config.yaml
num_hidden_layers: 11
hidden_size: 128
num_attention_heads: 2
num_key_value_heads: 1
head_dim: 64
intermediate_size: 448
vocab_size: 8192
hidden_act: "swiglu"
norm: "rmsnorm"
norm_place: "pre"
norm_eps: 1e-05
positions: "rope"
rope_theta: 40400.0
rope_fraction: 1.0
qk_norm: false
attn_scale: 0.125
bias: "all"
tie_word_embeddings: true
parallel_block: false
init: "trunc"
init_std_qkv: 0.0391
init_std_o: 0.0
init_std_up: 0.0391
init_std_down: 0.0
optimizer: "ademamix"
learning_rate: 0.000628
beta1: 0.9
weight_decay: 0.2
lr_head: 0.00683
max_grad_norm: 0.5
warmup_steps: 475
schedule: "wsd"
decay_fraction: 0.824
decay_shape: "sqrt"
final_lr_fraction: 0.02
batch_tokens: [16384, 32768, 49152]
max_seq_len: 256
doc_mask: true
train_tokens: 233300000
max_steps: 7821
dataset: "wikipedia_en"
Each number is 128 + 32 x the weight over its row's rms, rounded and kept within 0 to 255. Layers, rows and columns count from 0. Numbers have three digits each. The size before them is the row's rms in percent of the matrix's.

# down: layer 3 MLP down (transposed), 448x128, rms 0.0758, rows 87-121, columns 0-127
# gate: layer 3 MLP gate, 448x128, rms 0.0824, rows 88-122, columns 0-127
# up: layer 3 MLP up, 448x128, rms 0.0807, rows 88-122, columns 0-127
down87 105:104121107157160136107108115082087142181081152143112111131128155107123159179161142116122120135125146117188080135119108121156133149123134134146097074104255116136134135125067108164131074157157106090150119116124084146191076098127136116138107170111155168123071134144128127116080148170123126166112111151119169105092156154136084044142156109124134193149090164122113109126099173130072107148093
gate88 106:134123104071155139112112137074075101122125164112143095151144133075141136128152132134119153125088138201169156168142060181111152095101153125093150086141196090166092157075113158152163181162117132155157140153166149102121119137167127159130155042145080139200115152124148155148087094115096072146060094131142090187188131146132114114180157133179142155127115115094156140085165114108090127148170
up88 108:160144145127213109113103072120130145132138132151138172117153073097109136156116083149098157131123111088123189096093138117143124173063157130108124090115165128115095195100115177145137118173139039114174138157181131087054147166128127155095148224108072142117075084100134098152141112093139145128112098087150160121132153172111101138131085139107150147105151136071117084128067113114106146146069
down88 109:132148170127154171123164178111129125150151110178148083114116139121082177130136131130128107104078099118094109149175053166148098138064073156095138102160107107188203138070144148104120100146139106107119113071167132121150156066149104131160079052113169077125087150122121170102085047113164153131146111168120120121129094142130120183124162130119100151119084082088132141134092166077093171120087
gate89 092:125157160087135102150107116120171105101141201082064123124080131102145156119144126126126123156147211137164112167090113113125095124114130118077083099148110094109113138120139153142097142113170108054145061146113122176121092043093118110146123125176131099123092078125115152087174121156158158072161094138159108127165122132076107126137139168119068100155092111102101112195094104107058117096043
up89 095:109124131060082149166120113136168081174109142117095167156137138165108086087136133170124080146058122135128115142093145126119200132104133171153161126152152090178158167124114149153174136176162156155157114151120102139090156088070191132161188070187081108155110082210095128133099107155163109142052137102155118150143154099160100128167103064144122172168148148125113109083115145093125127117147
down89 097:064105157116128158155089119132092157150135212123130145120130094123071146167134111131128084159118194150137113145114142132093135154124126094158106094143147094125130152123094118131160000133140140170150120178132147146117143107073099110132085107130075110123141029159114139138154135138159088107133101096101142090160076105121101113146123101121135131193158140066142135127048133109101125109106
gate90 094:123109071102155175107166136157151134058141074125139144113105118095148118098094105123133155121167115144111117107177095154113099165130172128097104147124144177117126113102174076154137145091109033184116161135145104062123139150144095167106141082163171149112153141143090108185109214150145173147136110093088095078064152114073122091149124159142162084142112096178101150133139196152115128107066
up90 095:080175138133155055141100115095094114093100092148132141063086103115149154084170094091129053131144099180121146105095169080147146179066167122143140108097137173220105111091099120095125131098113092117132137128126110120121141143158123158158101102079146067179137130123191110181120193178146142099125121127156176162150086105180097152120084085092138142153130123167144100162143145170139117109174
down90 095:107088141136146160142071119113111166114065164153135084107091111085159096093161138085120131154139150150149157062161118180163096195137134126140105134130255091198158132168086136145148068128080164163084115106108123101160145106167134118111125103149184129123101132121118157107094184133111138145103112126150161152110139162159102151142152120143149080112148138162142152151141126078068097155133
gate91 100:107104133151195124076137135107121128157077115131121143152062140158140103142124121149126133139115131192111052048159173091107082158149141183114091112138156132183091087164158086116145117110099174145085080107117206130142169125087117180116142086105151196098128081120071164115162149132167124156141170210112148165096139159121140091118118193149118154126147128156098145144115149166154120075112
up91 097:124098146148182151128113062131131173123123131148100075107142166102048142104124117129127185078133163112072108164163132153119143141166135116111153096173108137109155149134135152115109126079137146079161156076122103067092083127064124121103129150105146187155209130091134096104145119130146169023150167158148137174126055133164148165134157104146156095151101076154112167133121118158064113084131
down91 097:168154134155130136148140130123118077147154131165126123163159109154139137144169113154134089155154128120105057120130070115130115061142119123064151155142000162104173122178139135092115131155154080098143162097115127160118075134102140121112141116159066107134179150120127133202118131117169120119115100084091125158177135150109236109157099107106079090089126109149187163097113143154124118087089
gate92 097:137089106118165127100135101104134074160103157123138125187095110169135148096115178120141145185116066146132102174058183162144135094109065151076148146106162123165196127084120118129121133196153138117126154152130162065119135157146142196140096173182119155137142118096077110130128197131045107154115139159094164129162120093071153145131151097141165124082088127127186105160101111165106173157115
up92 097:118118145132167173169150210106146122201115087097114145101162146151193158156153145112065147110169092152106088145140127126157099157162156170113108145059097164120129103119137174098098074152100113143116138133205157213129124164134088111149136159164166145128093127129118120165113084134137214132146147144101115131192133153183120108114177109076146089153166123095113107159080147086149154168146
down92 099:114126148083134049104219089076093069072095140083128123102128156150116137171179163124117161118134092107161151113126152158136148215135099134151139184127146076155148138145176099148139094156188047090076144128165148102131119166133092188130131155148087156095151099131172104156096104124088146123097133112145129140105142132103121107080176110131115153091097157142142138074194120150087117131088
gate93 090:214126131167142087171141154147119185121102151136133137075112152120180179116103098109137083132126129086080126180088221145072174089141164145112084143136129126099160056125123117158134103126127120157104143151115096094139165160144069184135150134117117111110095105138152144113172117130090143084182100153119063086101103104146163140144106157114110140137108154137079084163090081219135089169110
up93 090:120123114135117085106122055074120113055122100127117113095154052164182065087137125127111090140160114111139120124074115129120104110135107128143160088115172112110118174102102153119137108137115101084139120098130170180197094082202113108125123044202098170108092151106115120102126115129114135094131070110162122085084115124141146058082117152168136119089191124112086187108149121132176118117101
down93 086:187078111138105162179117178132090134137110169137109137139141177215116114119063170110162128109144146144116143133137199126137126125147070067097155084102219135076146080112176131086074079147110122154102118133154112096102139107164139165088160178141119086143086142143138116121167075122159110109106073171173135090153134101073132131074161056134126094115153118101118110142143137130151178120146
gate94 108:172168137081116101116073110111169148145130080117165094146163122145192145117143097140125108163070142144170146101103119080111154126141171067109121104119165081173129046152107119137114063159132155092132117179144167148127152103162177204143123110172083145108173155137089115178118137128112131103126128131176117127123099123198092198087132158107160126107045091187181173127145136119138145138123
up94 105:104115070113075091162162166090163142200176111116084119147111114121133117119104122180179141059152176115123085084147108075219126165145112102128153143147092162159124100129099183096168134148108155131116111111117117150105133118123136104094111213064124118128179123096152121149083118127162137153153097101103137185155082187155167123206148165134091125188142073147151133162143132095146114124140
down94 108:178122092167095148109126160216136074155130125135131104154168131132152157119187148102106127160152176157131148119195133124145173101153137123106081065132051093136088165160119116121106152133112136108115133179107124114063156120105079097097128079177108113167137129107124134176114173134154116110106126119083147121126124147114112152128130195180116073084059145147103131118137163174117067234140
gate95 114:101109074088181119078130090137183109163152125196094168117105097125103083125151130095134118177123119076143148136115095158111113093152114174127147034092114107089057077118154136070147076148138136164145135167151076169117095107080139101074112113158099089149168173075128152122139078168088104154140081126062107085109127094118126155159134105162145136121148122141075137176138153091122139179131
up95 120:153070090161164089155120099122129175185169099188146106064071061122134093121126116130144095116118110072095188144152096108108121089166137131117191165171102080115129099137111079123152083088146134137066087140080104110087133175085094165132091125126134102195126126097151104098096108097122104128101059136095114143145069085118142105091141142097140131087081109141106121162095186139171132105097
down95 102:145127123148094140155141156138131139123123138000118113121131138092130124141118122140149150131146136121139118114140183126180127116119131095124126121129255135133160122134141137140099255160141121118123121132130203124183120108116158119130166166102152146126128162174122118122119114115164133118137135162128125123147147132105108132109136108134130121125126136147133147131133117133142117145118
gate96 108:155128123195100175153148068082083156141142142136111122157153093063176107095150125172122139116168165195123183097114123113185138175110145116085166144146136123164117133135178149088104128102140105127075135078136138152112114189143174110186135198142180175162145128120146144154114120151108095080105094114154066088157119068095101145084110146085141126109145124109104134101182124156127130121226
up96 095:158148153140102070216136118147150119136144143120104070129116152168146154126160156141107131107182123142091098147141168116141102131123135165153117133095134143146145098185106140170103085134137115104185174087114135091163135146144115123126159136196102114132118124073157197139084119079118092113182167140158091161037139117162167175194198140122161188115066151132196094155111141156120137083109
down96 095:097098148118150091194123109161073145068137194188064083100097136115138107127095121141117129091182165079112131130110171162166122150105134063108164133135103114162148089074102116130188105136111132111090226140139117129103120149083106195143148121113168168128109055068128144127124117164079140167120137133060175144127088104170146160106144147103124124171153120134079173097136121136142154136095
gate97 095:142085100160109200054139125121172128157132146123146152154122117112129123137178101145167089152119099098131052129123120173103118108142156113112131176189115133192149153101135139164074140139099077222164074130089151113153167183162143102153106118164122142095111096162127115156117123088097077132159217129102178167132095168132105132145192163124147144084115185101169127165133155128175116144109
up97 091:087135109215129136138161133036081100156136138131117088132166124121140125140187146096116149102131117144130089085172079170117112176136091165091096141084154127136156101126218180175132170135132094153186157139184061148088150100132131118128107093115086162134075160157193080122090173100133097164114096099127077149150148104167129098102144180139127146112129112152148135129100112087136097085097
down97 091:088090121137118093165158093166176150060145132101087154145117128097122121186110127105137064130078122108034104124144145125150108114118105169142150156128200106146123122095205201093141127137132186116100154130140082124129125146123154113134137134123095127125087127110187100133153104126140124047149151154146203069164089112118082167103117150143100147161056144178094132152129123102073109188123
gate98 098:169145085095178123151168140114133101148140134099102123111144129141157131144159111171082092142147122110185167157224099094135086158128113188118108162060115094078083172113161119147166120146118080115134142064140089138131074189196176129141134114102107132139113136144089132161096173115160129102141099156180093162179161108137119136093143149096153099145043191126091137152114170084143122176139
up98 103:158111186164150097134113106084092183145147114115126155143116102086109067075139085162146138086169155179190106138105136098142138127154124144128122119148130173173120139144091190183092178147059128133116143110150137066117138114152147092142077061091068114127154100118116125122170118096190088110141129135189150120148116143078117177150142070198096102121189066127094155115119110173153093143127
down98 106:140146128109162173170175178214092125106142116128187122119175147107170170089105095074168120115157082149078116162043101141114102126113108142105115123182173165136167160159174089112111040139066129086124110173127118123089098134150115144129090069134094095157139089054161077145123149109108140131132111156092149062108128132095098171115124111133106126104173154088101108123131140086144110121109
gate99 097:179102194152150172145122114067125179110133157110177132087132071082224116166068078110138153124145152147068108143176103100181114133101112155188124142160112120128094094109157139090120147141128162134099131192141138108162140110114099116126070140087152120113151125119137098144142153060151111100077145096125165131166133118092107150112161183098105143152076132105031141102119062105155110119117
up99 091:133105188112194159125175108121173140099114183094161163105084063122100079193163110124159190134168160112109120155152127138122109129098164117134168133104113108115134099084126189123099114168083118143057190128086104126118118096113168126118099207155125122103161090139137164075154125125120118082118063091047117116126094119128142139185165126142154124085171115159123128086071118103082144114163
down99 090:197108115154133174126140129104113140179136139118114128125141118147110071120135110092044103123106102172077112143096115129152123134083117154124104183100129183144215151100216136169107081100125099115234146173099136129139122129161104169105139124106161155125087150100066085063121134169133103106166120147097152146167120077097151149091101116141144140100082167150091092121084123148079093123104
gate100 099:129150157103037127153116101146138088078139114163170114101096093124164139162117207114091091103100111149202182161103124080135117120125144144154102170114154121066162078121142170125155152130152121076143117143162153130167149157143197097128130132112169185188159140090159078137111113131096115120120118114142114095184173144099180158102163078112102129161106184131148133138102074062080097163146
up100 096:172139179130164101112131114091081144097179136065128127053191088073163107134180162118137127140137097112106102152152121135135098179129135121102099157137121097117145116135136161130117091134114028170170192155112166156162113097151139138110146162092193103139079153091141133171175116147116178172149167151143110103127159143121134163126166185183113132102090140133075101156065184161157084105123
down100 095:136127116098103105120106078140145077182144123115106129113170165109117112138111145149145148186116122081155083109109059143161112100082134113164130158169112173167149160111115146188155096109146160075097167159140090070145173116160119122147094169159070208170134141109158099178167127144162094173176078164084165088079133133128166122053138113138106130076137120152077121127071148100101088153096
gate101 094:068138110197087142116132130118130119094132110161158132112131154150140137126118106160194130163174135126094109178110088093083113112126103092134107165130171093100118105153055095117115100096148097171139110134126157197083121128133104137172087176074149167118143158033154155137177205109151113159133121157123133131135145138091127200086156176133128065096114145123140125068149082063099151074112
up101 096:096151192141126140121120150080123102132081187134137112041155131156149158147124093063093098124105160119103117157165146116189044150112142110160164173168156117121113159171178144118142169109144074144112113135121121075120110080151106152105143140172135162115112115109091110088088132103178092093093117102126072118107145155097084174127150125090174143126102139206042122134129167125087115089181
down101 100:117194088129114137093132109146177155122101124119158148131153170185193155116100143092173139129127142169133097169071129107105151089123106110074153131073160105136117144147049121120067044129160085114111119147135123148089102115135103147124182143058132136091087095094166109140137147144108158165141108131079154191144130139096100137073176162115053132116165062107146090122165107070136114080105
gate102 100:162079156096075112114159144119115187173155093140124154104134075174091102086158068145123129131075163055073087137088107114166125139117133122098088132156109150147115119094145073197144090126098107143117097116158090090085103157107182100158117152160209076122161185129082109137077145128133145104133101158148151173171122123141144198162140111095110140122099160118090144146097186124119181166145
up102 099:103114163112121110122133124158114124095074118119134152134164126086170132101140113103179143131086018150118143185127134183125121047157161111109123124110111129127135132168133137158112142155138118157177165121119111144140089154143092109132136209124152155144119191092092122136149118018167148166153095139156113063110099210108133173142122080157165178147161179169123091130133163117080158120092
down102 099:117134184073182134173106134121166138106038162138075168131135138120144142107128088128154129163157175135134132081117096108173126138126109239215112087133138152110085182099099067129159083117124118086152118109110191102195099130136139166093142103174105102083137117141111133158069089119133098129164156097096127146118122151084152143113096109162062071145093165144111129148149119111137111118108
gate103 105:164164106149184126181095104143157136143136169114118143107085123163091086121193127175130092151109143109131204088114187121155135136095140146154149119141147169197164167093135170066124138150130141113180159155090094086109156131121199177098127084136121149166138154082068145129074105134113127190131145133100129175183154103129122172122148116150121145128106161215133146165159072099146142193121
up103 109:100187124108127132120138144119153111193167117115159086157118135149164137116127098130156128169136098169114085126144159120124092071130121126063169089105129219120135134146140132102097110131076058113103158139194087139088085174094117105115169143153122177101175137099189133072120135109176095141148115153136115127100107096184118113044127140089065146071113088140107192156133145129112121050107
down103 110:101172110132138109087157120095118126175142153086115086125095152095086146103166148145136165125114156086084127119109125100210150180191177157125107200128173179114116084092099135139118125168167111104126148122167123149129175152139154078119050127133112182163162106139133062088128114121213171069136175143125129127111122078180114178093118133100138130125125102106134120136201130183100106128179
gate104 104:111111088071090097152095131154123078150085096142110139127118227147143161132182115125047078104156101140158080120142115119149111126175136149067128136079084121127126131159100115082186147182091159108121175095151148209136118136158141124121142188159147120136139169139155130149138100185121137138075163125128124153160116084081156128104157105143132101165105206129131136083141134150175091045129
up104 098:141093057114129195180120143138132112192117094176021153141134077093163100151135142119178152116126102117083120160145109079161119198121178149151116145165146167170118113157151078124136118112090069086147108143102110167109086133126093066125147131055136111094101123125131112191125127091216129128075116115160127167105126194170128116161149133088098125125142164134108106107135098125133149145144
down104 096:197124129172125168145153131139085142184142126095112126083118119175164127130092166130188121080143214115118156119125133080150143103180127122122158103117255156191085109130184126160133144106115117142119122138184062097170151111177126111123124110060111170112078128153128102190149132135150112176129140112134112105126151119106112149157133138111120096098129162148101121158133109164130125110170
gate105 098:150134155140099104107127098143155152123175128133125074124144110117148086086127176156165104112125114146196123149112131196135096166139101161182161130105146128110075146155140128070156173152161067141147127097083139157169075168119169131187125122104138114146109221150138137085104163095115090112140129113110104093131102106079118104087122162105122107180156105232149182080075156142119052125123
up105 095:111082131139085154161097162076158081090141119087118124122098140140110124142083100139131128040111197099110179173137100075169080115156108119151143170210147129128164123130086115119163153118161174165148145138212089109142133061106067113113158092104101149127130127119114140143100106126106124121139194090132147054131107108100105123161115111173102130200135127154100099124124092125113069145056
down105 096:098144118079186083095084157125175113085052123157143118068126144102116135158106135107120128138091164091161058204115140106150134080143140117112144136214197175171136135147237131127154132162134075142147158136154117105109155136140097088149078129154117110117135139096134137120137107139141087157120111118154168096156083093113071117164128136164083138078118108094122189078146132157137125143077
gate106 097:130201128130121092124095139153057094124123144154176105145154109125138059163084086128092132105121150080153178158155135113112077201128097120105154101085161124106134103102136118063108098113163115126118098136115141178123143045130137137073167171160150166166117181130150108136132144172193107080118138146129188070158164085120130070149106085166129097187109138094074157137130076149134100130130
up106 101:101192107156105138139128095102114134150116169148128074111107105045138134125106140111070121117139106111096115176141094117132133126143082127159145178183110057145077092092150160141112158068108077145146129146207110153153122078093111177149091131075153109174132139096155134173139132166153110104125089049091090091120133175135149155115136171117083164071113163075111074095096132155108170109168
down106 101:076141099121148118113144137114156054154147098214180083105117164159133126161137115111089111165152065168085105175087052175138113179164093071132147118103104155200117151129147152095112045123104156146098105161088082141160143089135112124089090116163164152132111145138135139196184155097158105093085116075068134156149148141133134123114160125108097148105116146105122125081129142143119091143172
gate107 098:142131152114118137059096121161174080126122095184121127061067126148168151122161083168117177122129159110140122124112145158146078213150211127174150134120128110080068164056129134155138114097110160087149168148126103060123162125123178100089168114106158133205132117135137115108182173130124118123138137114136116119077101129077190152097151099151134119180091097098121129161153137118072100147153
up107 092:154095150157128122134112150141121104105099094097141147091164124129102098153163100110173170132166153068138208160099104113073152143153152147090160144154135068131105139115061208159178144121132185158095120194122126213119148124171133135155160134155155129115178090141141134099174131128129127138089115124166068123152113152116139131155118190166178129117178167085167124089084200124089135175170
down107 093:154120103139117104147103131116178172125142133131189125093141131107076158083176139133114175135119200100146100103110133146142159165107106167086191130062161177109163122092039141167202122103154131087151148114087181094100128121137156147076111152100152134105162148119151110149087110108157146143131107088125148093159141066091113096095112159098077144102131132127129117201173096210124172175109
gate108 097:117114136110083101090124157140078137176170185160152105122129137089142172117203116109103167092211123113150153108108095075150090146133115114110133126115182130151142089164077122074166098093162103074072145113177152109204098151156121133137107167102102121207124150119122085161139149133192110064085145120149110141083113102151136152099107149107175157161174084135105140124188131089110115103166
up108 105:149099110129133147176161147101100200143098070080098145123163120180094101059125129136101163123127054068124172137123115092120147135145143164119109123073161137163125150138149155138085144154172034116108114148120147153146068160066121115114145168125112174129159149121157043142082130163136172130075092100103169152169117149149099111181106131138137176121137147121120160173159086089158184146164
down108 102:173201135084121110089126144190124135083111091109126139140161092106126096104154081149152187100072131128088070172122169178156173138104114173106118122159173107113146155106137193078101115137163068091163127091193136125148187168158139170134131138124200142192111164089151113099080129129161107168130174127185126121111172083139121102139135115157082152126145142087116168143168126165095115161141
gate109 098:157161148132141114132126107138089164095094116108159115124152127168073135153084094089127108135074072112106117123166055099143150126132032107072160132153150112131161136153118096195093117127139157125055091180187135124126166081167186109106148092129135117066172125084104144136152154108114158105120179135129148201093165089098148103167168132110154167130104161119136188076094145116096084159135
up109 101:051197131118104182108104142108111166103129096155089124068129160162131086099175128177153177118143120121139179148099126098102112136093130161141175101154105144182163182130092118158174120097152134102077144143123181126103143158139102137073113122054120180152186163072129149106113136136101193120150142116136168166153101158125217127083125120139148148096126103111169104126077129118096148082064
down109 107:135107136167152115143115132112178109145126169120182121174105143101109179124139169103115142093172118102162086143098124143114154151113090084175090133180067136132136153094113144108072130122120167116226132145148058121145120049118140104098118095105103087136135116168196113156163087164201074082083129142037123093162125144168139114127141117089087102131142149161067143130174105145141125091118
gate110 099:195147096112178170132131129073151170164104142153135162111174151157102161061105147113145089120142165139128085116126102154101166101134135111194066123154097119105118105119148128122119140117088182105172094154162148121195093152166145143131166143179158092062087112175196129162150203145076166144131127095095136163115123069145139115156170135159108122083028108129156098152113102108128116122128
up110 092:147114079080175097065119111159107123149231207135119125183112185107119142152198071114116153107067139116078132172129120143154161142108127174077087128176150150128081160146094150111153108104098097110142146076127143057111093084169111104132144079104121151189097112126120135142180112125136118143069157191115131157116124117123154120072164117176118118139165107139114142156073122139133141140100
down110 092:176150146119140213146128136114097110107150169137126153121135124184111118119141098119151090140137109126067158175156132123078143116086169157188105142104089082082083077172158080126114179140120149137108082127110116149148117118091090116123151157119071101110121088108056134107146164164044109104157112116158152134143137182113145105140145172116122075152068164071208182099168146081134169111125
gate111 099:156185131148109104162134078085165150146123125112190170083162113153141110179122076131108116079172123161090107115050133192114130143185117161050104138124137090063054113152160120141139139132186092143115142194146134168112105162155132111147152120154131141145183128147153141148082064133129096173104086143131173153168104183138148110122109113161110126111118148173134133128183080079116091177113
up111 101:134170140190096157128160128124087143115077066137154090094119055079155132122109097115190099165091089123161170153160160117090136127108201139114087165095137126080161170134180199171137143130153072088156132101122056100114132181116169147137135118149112125148129189105136094087128125045111077106127113114113088114122107083169127117125109076123134117121120102112093130098153180155080135128075
down111 103:139175176107172092112110117121139132128137101133181175093166096157108198156118144126121091118148099121130150089062111114152127122092113152128156148082234151124192084145176110192126118129129115115129137097144064155149109110092125157108108047113120111096150130183145071093153125109126176184143154119157116124137118174099138125182114117159181165123117117133145092148115101186173117080207
gate112 099:120137094111070129158114164180143130163134126140147137099135160167177132141164133182142137164161096115159189145071092145120094153143117134165227154143189157202140110088084173097169096117127142125111137132096081110205180110112104113142121159086147126139132153100141114147144117175147116175145151094134079079169075085164120113181118170138224092099101149122133161116117164112145122132149
up112 108:086126110114097123112153143149143120094176161163093066118137126125109151126138108062096097126109136091134145120156096178163124118166113081108120146134134092122123140077110062127136161122132137156114142098143117129156075151182079086135133164140111204067129124151091132132196163136136135104068141119111175053168082159054122102128060181089095094138184121123197126099100104147108051140135
down112 106:097101203149118117155100131162127106138126147112128061116132153102121135149152143138119088137144105151106093098117137167151088086124171143090152078084113124131212145099089137117103176143146092101139113117130068152204060204139076102098123107134163172140191126131078142124161152123206106193101092116123134089134123107114135114184141160180132123123123131158193154129124052122075133146162
gate113 095:109123166155161183106119176137153074154084130147059165163131144170141151144111132123140134092098145173169116124139036124106149189126103111134133093108149084081181174167046160119083097123150120108094133174129190118105119128187134098126162108112153050164162120117161160070108118129109116157133135131092120110072081154109125114158129123149153113124119085166103128143032133109105083099148
up113 098:118142151151108197128188132134110143103146169108101088135150099094139129167129124129083154128087157166141139115120106054150068081086143141137101129113143113165185107131075145092147111088154136120189126117168105121188124160078166172141166189119092126127122182143117134123136102126134132056129182073155150123185136187120106163085154176129164165167150172122068076132106144094119082109197
down113 097:058034136150186157103108133134095087178094114172109131139144149123151118076184146107129169099139111191118078107117122133104092199122113097129153137099207155157140093129047087154150150105090153130161097197121140107082134124123154129125147109164138069071148138145174164123118092102113120116088111157103067101115118131142122094143159142132152090122165083126134124142155131060161068102132
gate114 095:117100092116103058091104211094086094124145080130157107135152092152152149140049113054125156080158143164117118188097171096167138129125141146129122107171110102150112094108181112102146098116111140167137133145134140042110130144152155161141148108103136102119142118183117095149110082135098099127177104160168147095079033134096147108117172153096141148154181123138171151093142133075120066150094
up114 102:161111112112152150106161128148133097152132132157159137091175164125153104083178072119136125129102104153135116077146112106085073106136096059170144073132132154089096110102084101096184120114066093125115080071131168119130103154161105089079154169108126068171103062104143147177138127120134159115150093126167098150178131134177036094125144100122111078100160134178119130110183090078119178135152
down114 102:101115110121095160137099156096141063139138138092111102168102113165156143130146129108081112113113165149141195119087167119077184122151088108161134136085107091169110094235100163063133190110098072146139176211142129102089121115181103097139146142108144129145160100139083115093090113140123074111182127151121100138153152109121221126114092099119152123117109108091151109160140085162118082114168
gate115 099:164096138132135113154158130117085075143114133114129118110122107142149102152109161218211152136134060191072116108167157144098168137070126063132099185094105101136106118164150154157089071142134102103161125155148149122141154106142134194084112096056168121153186105119122158107194119112101116126146161095149110115098142134149153119110193162051155137108103127116162165117100101097102148188137
up115 094:159160145118099134104089096160159123130136091102120127175129127184093121172099205083109147136156134179162141130142174137069085123194145089198125113125127141104181126134077115115116112165142174058060113110127163092139157118106127106085130150103130179171169162137153077127121138095185141091070103104133139171108134147128144162131101126197064148124160100083095064134106117127189114127090
down115 097:138131156142103113138092105137111143097169103094139091144129101085102131162096167112112091134141158133158162106142099171124128107109116111125185100072018116194158097172163104155142116157145092123191129091129215158113140136160099109077155144148134068153104143082149115114125135145080099207095156108109184084130114121105120138113147104153126170057136092144148120101099154131083110034122
gate116 100:114097124103142182090124159091183139146156133132181052108124138092073134125126131208085092155110156045144111153067115107122108116061081027125142106111122152098112144154165095149145138169055135127114127159163136112137064107133187110107138116129120133144074102145144054131166154142157113090153088112084096082114119172142116119106127120117094182143139128094134118157138130090070119112137
up116 100:141127098118169179194127115086110090106119145095114145096100085195137133077112138170081167091143156142124133139166091097130201159206122140071122195108122174103125095153151143071076143097131168090120178092128148134157085124135115127172154164103157135118146077057161162105158166063161114067131139154127128073090137141154118081169106158107146139090137099139140131128125143197124117107117
down116 100:208141148071077120120142118111139130142084117144127116102151094156049151120123085111109126080115205097152117090164110140085125079133101129155108133097158141103105068114154148123098120149147181096173125107109105133108084085117182115107139133161135112119164114172150139145093114105147101090089139159114130134167158143126053081178184114147162142133110143094188203194232140140137125138131
gate117 099:135101110120212127129124115071150093168129123112113132112123080124141143175120130164156101090142089115119168131119180099115099169109096151103122047138123159093174162129130148105162121106102130069198098082134055077117142176069189105129113151131174103097188071111132111090120137164098121169115115119139136098121118180154096154110112079127087163141173151144124105105081139050170130081083
up117 099:123116093083134185128137119152114090123150096157093152138058083192161172107065115142144146121146145187186175103143127148088094154149171093105157151127101135099130106146122130076090130073122172135132171104130092140169114103059147139128156127069146092125135150135171176082082135160128212050147148114082144128201138143107089136116136126173162148101115124123134122095164159117136138046125
down117 099:224135154083174151165155127162133122102139064100136127172109128112141131103135169135157144140145142146118111092126153096118162140054124095123129107149181155102129098087143151179163243088133157123146177110140143092130156171129133111142098174163138154058092119143173147142093174167134068146129086145101191090137152197110112098078104116176106136148143144136131135081141064104120157126125
gate118 098:110139147063103120114112098109114172116134141121219116070108137057100101099139159166130092166192123107143152125081154114127120108082108114110194154117113098120106156080205138105151168097127115163156103150117112139092071123122121131137129134117146156121106089096114155106056159179109140119068101147075107112092144119119049127119219050135119078129100116153112112125115127187111096153123
up118 093:130195109137173108145158117175060117117155158117177141148073077118122156141111078171067124118139108147103157130104140154129153111138139180115142130159153191167142114152113166143166138099152116175175115101046116158055160159140125089130129182163119152156083145147126158108138132118086151159114176121110089113105139137103116189154127085139140105099126113226122092202147053096137131142089
down118 095:145123072196140070155094124131150130075140161143095155150119127152120111102112084111151098098168134161105125152201132145140122121126113153137181093127201078162175108182047112115143082165098162131122140069081104131110119143106100111128140191064107123113176140147099104127141109119149125150147162109088079152145151151120169139076107134083138167166157164071094132080067085077097098136174
gate119 100:089099080194172101083147104121129148073144149147145130133175139103110079131109091189102088160097063108148142130121098141110129164104116101042149131113140165104140099101095193113155083130099117162099076131115109144093045129195156091168160130132186147146102131170142122116078130165128139130119177195149114107089112097095144140150149089091111114131109172179102120080089092095096100159150
up119 107:141143104082165113122145174133091138080147076119103085173163187113077044112121107119173142137129080140110129191118165106186123120064093190135140154095116162100111131136126142143100177137111072164172120160161075099102126076144209137142158114150163145131167142210104143145139140140104122135175179077135097119148117084092130124101079122086124127151168199143103124147139145091117107109125
down119 107:090100117137150127160164123148187106073117157124117067099096146159108070141141155095185150153144075182121110149106116140071203149139147103094150187113112177129137089139138136144118156074126108137100131191124071161186098150136139112108147106139115184097129098134186125061117157098082130106177124139141137095198139099107084154107144060110128135115138127207100103168115144137063169129112
gate120 102:100155116142156178145202114138141097125098150112114131082175121105129144142120107090141092068119138187105135128138164139163148159126069048111121071067119120158110142123164131032140177170116138112151140139116070092142109159167144142146090154090123095121115140140101091194108098162052156140103096112114136061122111039146141112157175097129099165153148164115099151145152110183164119124155
up120 089:131095132092099146115088114122195185117098154124119161093153165074117119150116135104100115165148141161143140145081141105130127069100103127150166156088095109083074133165182178148139151113179106096111156129099089126115125125113106134042076167156134069105115155124085133130163064137142149149210079126089086158107092115070158149143056103126089134121101087140103177136168110163107093103183
down120 087:151109125076140136140126093125141121158084184158117118102171126115141088206133145126060079115084095110128147075155091092111113118125161143143150115141009084150119106079253137158150074157177137148128121178174111111099161122137113168086145129142088155122179104140093133105138141156108085123095115161166130145104137126129185104122119098119155109125185093105128121180126143150101163152145
gate121 106:131186104159165130135175104106086156182136112108100137133079178135111092131150142155132150153110078082066136113148147138145131095102103113114102080128165121105086087137132086131144154124122119132143161187135146110112114110113130181111128100131100163078133097129096102107044041141110120150126103113107135089146129118164212155170206129066078142188127175117120193202093085135123107103111
up121 102:186135141141088111128165194099116167101167079160119075117112197100177108154102098140132154071108154092163119185152199118159077131115138152172132065152134135152116125146161128127080145137128090121150081150148075123174132170134132147064158135167108056161111084092203096132162102106099075106138120121130114113120077094124149091133116064124151039152144124092129127139153115139117119123150
down121 104:124114095175109133121143131174160175170096192079146104109166128100105099116063167122090176117095083187051144100122119072139150154195166149150140150175187148120093196126140113114168123111158143117149167162085166132213121106101146148146147121106157150156169115150109142134137122150163132146093107118118114100080204111182115151178140166092133152139145154142147101145100148163091083151178
gate122 100:116145082159199133165133108089146145145103136117156163094101138133153129151128097130140131172132133160114100115161100181123156040107067076132140198172150049157131173124175129124103132140072180213127179131095130116102165168139154126110102157130143174131164095112135120097130098152101115169168137153158129139084123172106147203125151187094136109107106147065148090094089165138105125139181
up122 094:217133162133129111105205101116129155135162190154058118143105144104163146061074122174093077093132168107132147107067151110147112150158139132195137123131102158125140152100129164135140130095132127063165066165137138167137208150166142167097173123071106149094077149114122128154170136148155097136107122191087122145135124098203105147129137169125165093132119115124139132148100100141110075171141